Part of a small language model's weights.
Size: 2 heads of 32, vocabulary 2915.
Architecture: LayerNorm before each block, learned positions, tied embeddings.
Training: a variant of SOAP for these matrices, 106M tokens, 3229 steps.
Each number is 500 + 25 x the weight over its row's rms, rounded and kept within 0 to 999. Layers, rows and columns count from 0. Numbers have three digits each. The size before them is the row's rms in percent of the matrix's.

# layer 6 attention query, 64x64, rms 0.239, rows 0-42, columns 0-63
084:504490509520524492501523503505473514480450476488542507529475442499454476480512546510444445529516471527504510472500500523502475515507483497497536511473503509552482450517500527522476505512487500
111:508505454480508564474526468473522487509485550530501515492473518524457474513519476504482540474540464515551507486496507482511491493488526457509526492501495513528493516528467536510466487508461490
116:521472516499484516528526494519524451546459517502544496526480507512504445525481520500513533460510476492455527488515501539463530528508455512483481505486502506491527477456505489458492483534487508
089:547504508515467497521500509500509452502469509548544477480509505508494528524492505533477464501484453492508479487473498487492460466483465513499543535489450459513484506507516500561471511504510465
095:465493483491488518494460458541466506514534489516533494483561542539463518485474525495477509468497505507528483498462488545486533468500465486512503510520512470470512485461501540492506471507470507
094:548486494524495506511496483493482470492514540538508504496527488509503480501486461485528498512455519491472488512520491479463436478474488458488489483497504535526480555497561523535450510487517486
100:518524488497510498460515498528486506475500506524451455516497485479484500518441475470512520473488491489509502511491515539547549490476500550472486489561488496501458518468464475479537482506514502
100:494474506558501505505483452487553452490539464472442475523505508532531503539499498532507522499480514506511500493492473511503497515492518492491513525486512487513470460560513498533482462532524500
100:505506523504532536517497489462496522482540502475536467460514474531511527449451470527490489501521527482497540498492513475532478510506551467488509490504507530506531534461471501463467494481524488
109:495505517521452533497514521487508477522507495526496515496493482490559453498544540461539514477494510499484495466509505470473512494473487542521454543492503549511517511529489464450499488480526509
113:488511533488430491480490515514467473473495535488489516500459515497500545524458503481508461485509520502539523513530524508501507537479529490468505509487468520507516489449512452497509533461508542
116:477510530498525486493480468491487485479516486496441499509523478452507489504475507534530559504462501537523468489514533541545524498511502550497532478503505498485491488481486500452481546464495508
103:538495516454520530539505528504482524532506504521503487490517495504460516495507464484495458517540460518477510511516518488503500483494477438497478531502521483497526571529487506515480446520470518
101:473502489473485543477489508469493487495534520498522490471466466515514521487524479525511514480457490466501473450478493538468520450525462482544490494507507467463503500545514471499489552495511480
099:510522548518493500512494550503491495494469499494471506468453516509528520493501545530502519506505503478472472538514463491489513472515520468491471502526491489523551491501473516518437498483459438
095:493538525519471535493517499502532549494474514514525506471488469504444486511506489475514501469480468455521494477536466528507543499503526529473535499518455479486487536468508534474480484486532483
117:521493528494501465487538496478478499463517449491475488502513519475514487528539532508463513472540505517493504496475563515536508512541509485477547484482531490505462506490506482514516542490539546
122:477498495477454487463462525482483478484543500507462520532485452497480498496466501506505431498503513506522495530469470485527567487525537501518510524497502493503501499486547522520525508515520464
142:482513508548486437469506469497515514501519475485456484498487519459454532494487546490519496493512511484526466523448484501510540516505483476490510483540514538495478507508521523475518539462508533
110:490485539523501558502514490565524463518500473535451483527511527476552498502515476475507469484490470487484493486488519494504503537525493491506502484506456464492544487501490501549474507521532522
109:514463462504487484488463444491501529499458532467546515492481488509536514504458502468489505469464513508488513506506507517482499449490527502561525510525473478535463507508483529499474487527512528
094:463528521481480513449500500503535534454528481474503473487477502507474565525472509542477482477492516527486516448508526478483525515501546521517508461493527524529495519505521537480483503510485487
093:493443481522497456470477476517500528486513441494479447523484495483503511479536535523482466531485490497535503497492543523466487505469510528491456487514472529505487520508506509489489506438517518
099:483492516505550515488489499493443468496506539525496510518508450464474522499485484489502488501446451488534503472461510520515530527520509495453530447532491501489459533523491510489510477503522507
094:442499499503456543517522516509500465496539461534517514529452515498497495511477494491510515552493524481470510454551462498502488517505487516479501461481506538516555475487483511509497475507486475
118:528518519506522495509531488504553512513503528509528502499510485507498514470512488504504477461490581454531531473494491482478441494548497481509482513462488475523461485502510524527493452485499477
097:521466509480520439494466509480507512479503528542488477452545509500468469480490482488471524504519523453515478519462478517523497511493523496460533475490502510473496455454532497482507542482512496
104:484480511485499497524508488478529516483496498510497512495534472546465445495473500506513464497531486496470535511491539486507490539481519577502474511464459523512491498517566521531501523487514476
108:472493495526530520510486494438488505497450521473456538497504509542522470465529526481515503474512486513490487562488485515474513483544505526500488469496464528516551492510553500498502513509491489
099:503525511543490506470532459505536559512461486515515515547510468527490512513507554453492485506505498530484510555491519496477492478499496484524517476496508488468529507532506447481523503486523468
096:498513559511493481517487494498511519503479481529489503480477469535516444480494495544505467508539502497486501499528489514523478528465514506475527508536463516525525477573488494471546519543494510
107:493494533472499476472523523482526490495489466515494471516538480486482563493439508491513554484452504505480478516482522491499423488516495484475518514490512519506510493498535512482480510514536541
100:508501499470550501483524477544496506528451515532478510536531527508491492499504534473513536471503489503429530489520544493505501501504478512474514510513491525489548524537471495495485525508442506
087:493490514475471482514513510501440493453488471500510507557517485484496500503505483494476536547464532492518541515508520479536463514551525462501490502513482523464555520480492483538498484485500486
100:488522473486468508506486483505500522476533522472540498484484512488521507547519489567462513523461469534530490474473475489509496487477472469489530563485501499504458485479489504528512479501529545
112:521466589519535429483499541500478516467511509500514478463488485469526528510492471513498508519457497488515496491505495524466515522492499467482518491518504525504469492513509513459495495478535529
116:483482508519477469530545511523488514464570478477496530505456514486516500508482468479520529514490505506520514536502499533520467524479522523465528484530496541471487482504487456456505528492533524
098:499526460499572530499483467484496512501500502490495489504509502471490527541549469471506518529474477539543486492472509494479520571514532526509505506500490504479450489493500471475527461495480499
081:483527506474496520480515505520489513459509459535460516473494515493468480475583509477506534474519499510495522519527548512486524531494502527520521492457528540512494486492471470453518495525507507
093:517487521525504457488510533517445499501546504526494525479479511523486453482519525479430467515487474543527480490503502464491510489525521468488501523490507486551471492544481505492486514533524506
091:574521453461520498497504497491514559530440513527484485496546528504491476515521454496505508477488520531509480510477512508470479479534538501480529505511487497499490472510531544500504479508512500
112:456496538481485471477483546479432512499507491511510529509469461518522463484509520534522502502491516517514520508555460502520479514483475474494499520482480517510560482483476505470466492520528524
103:471494458503476470453458507481488489474509520478513564497499494500488487508520493491528466506529500509560513512491461479466549471484523537520508485497448512512505452473509494508524477525494489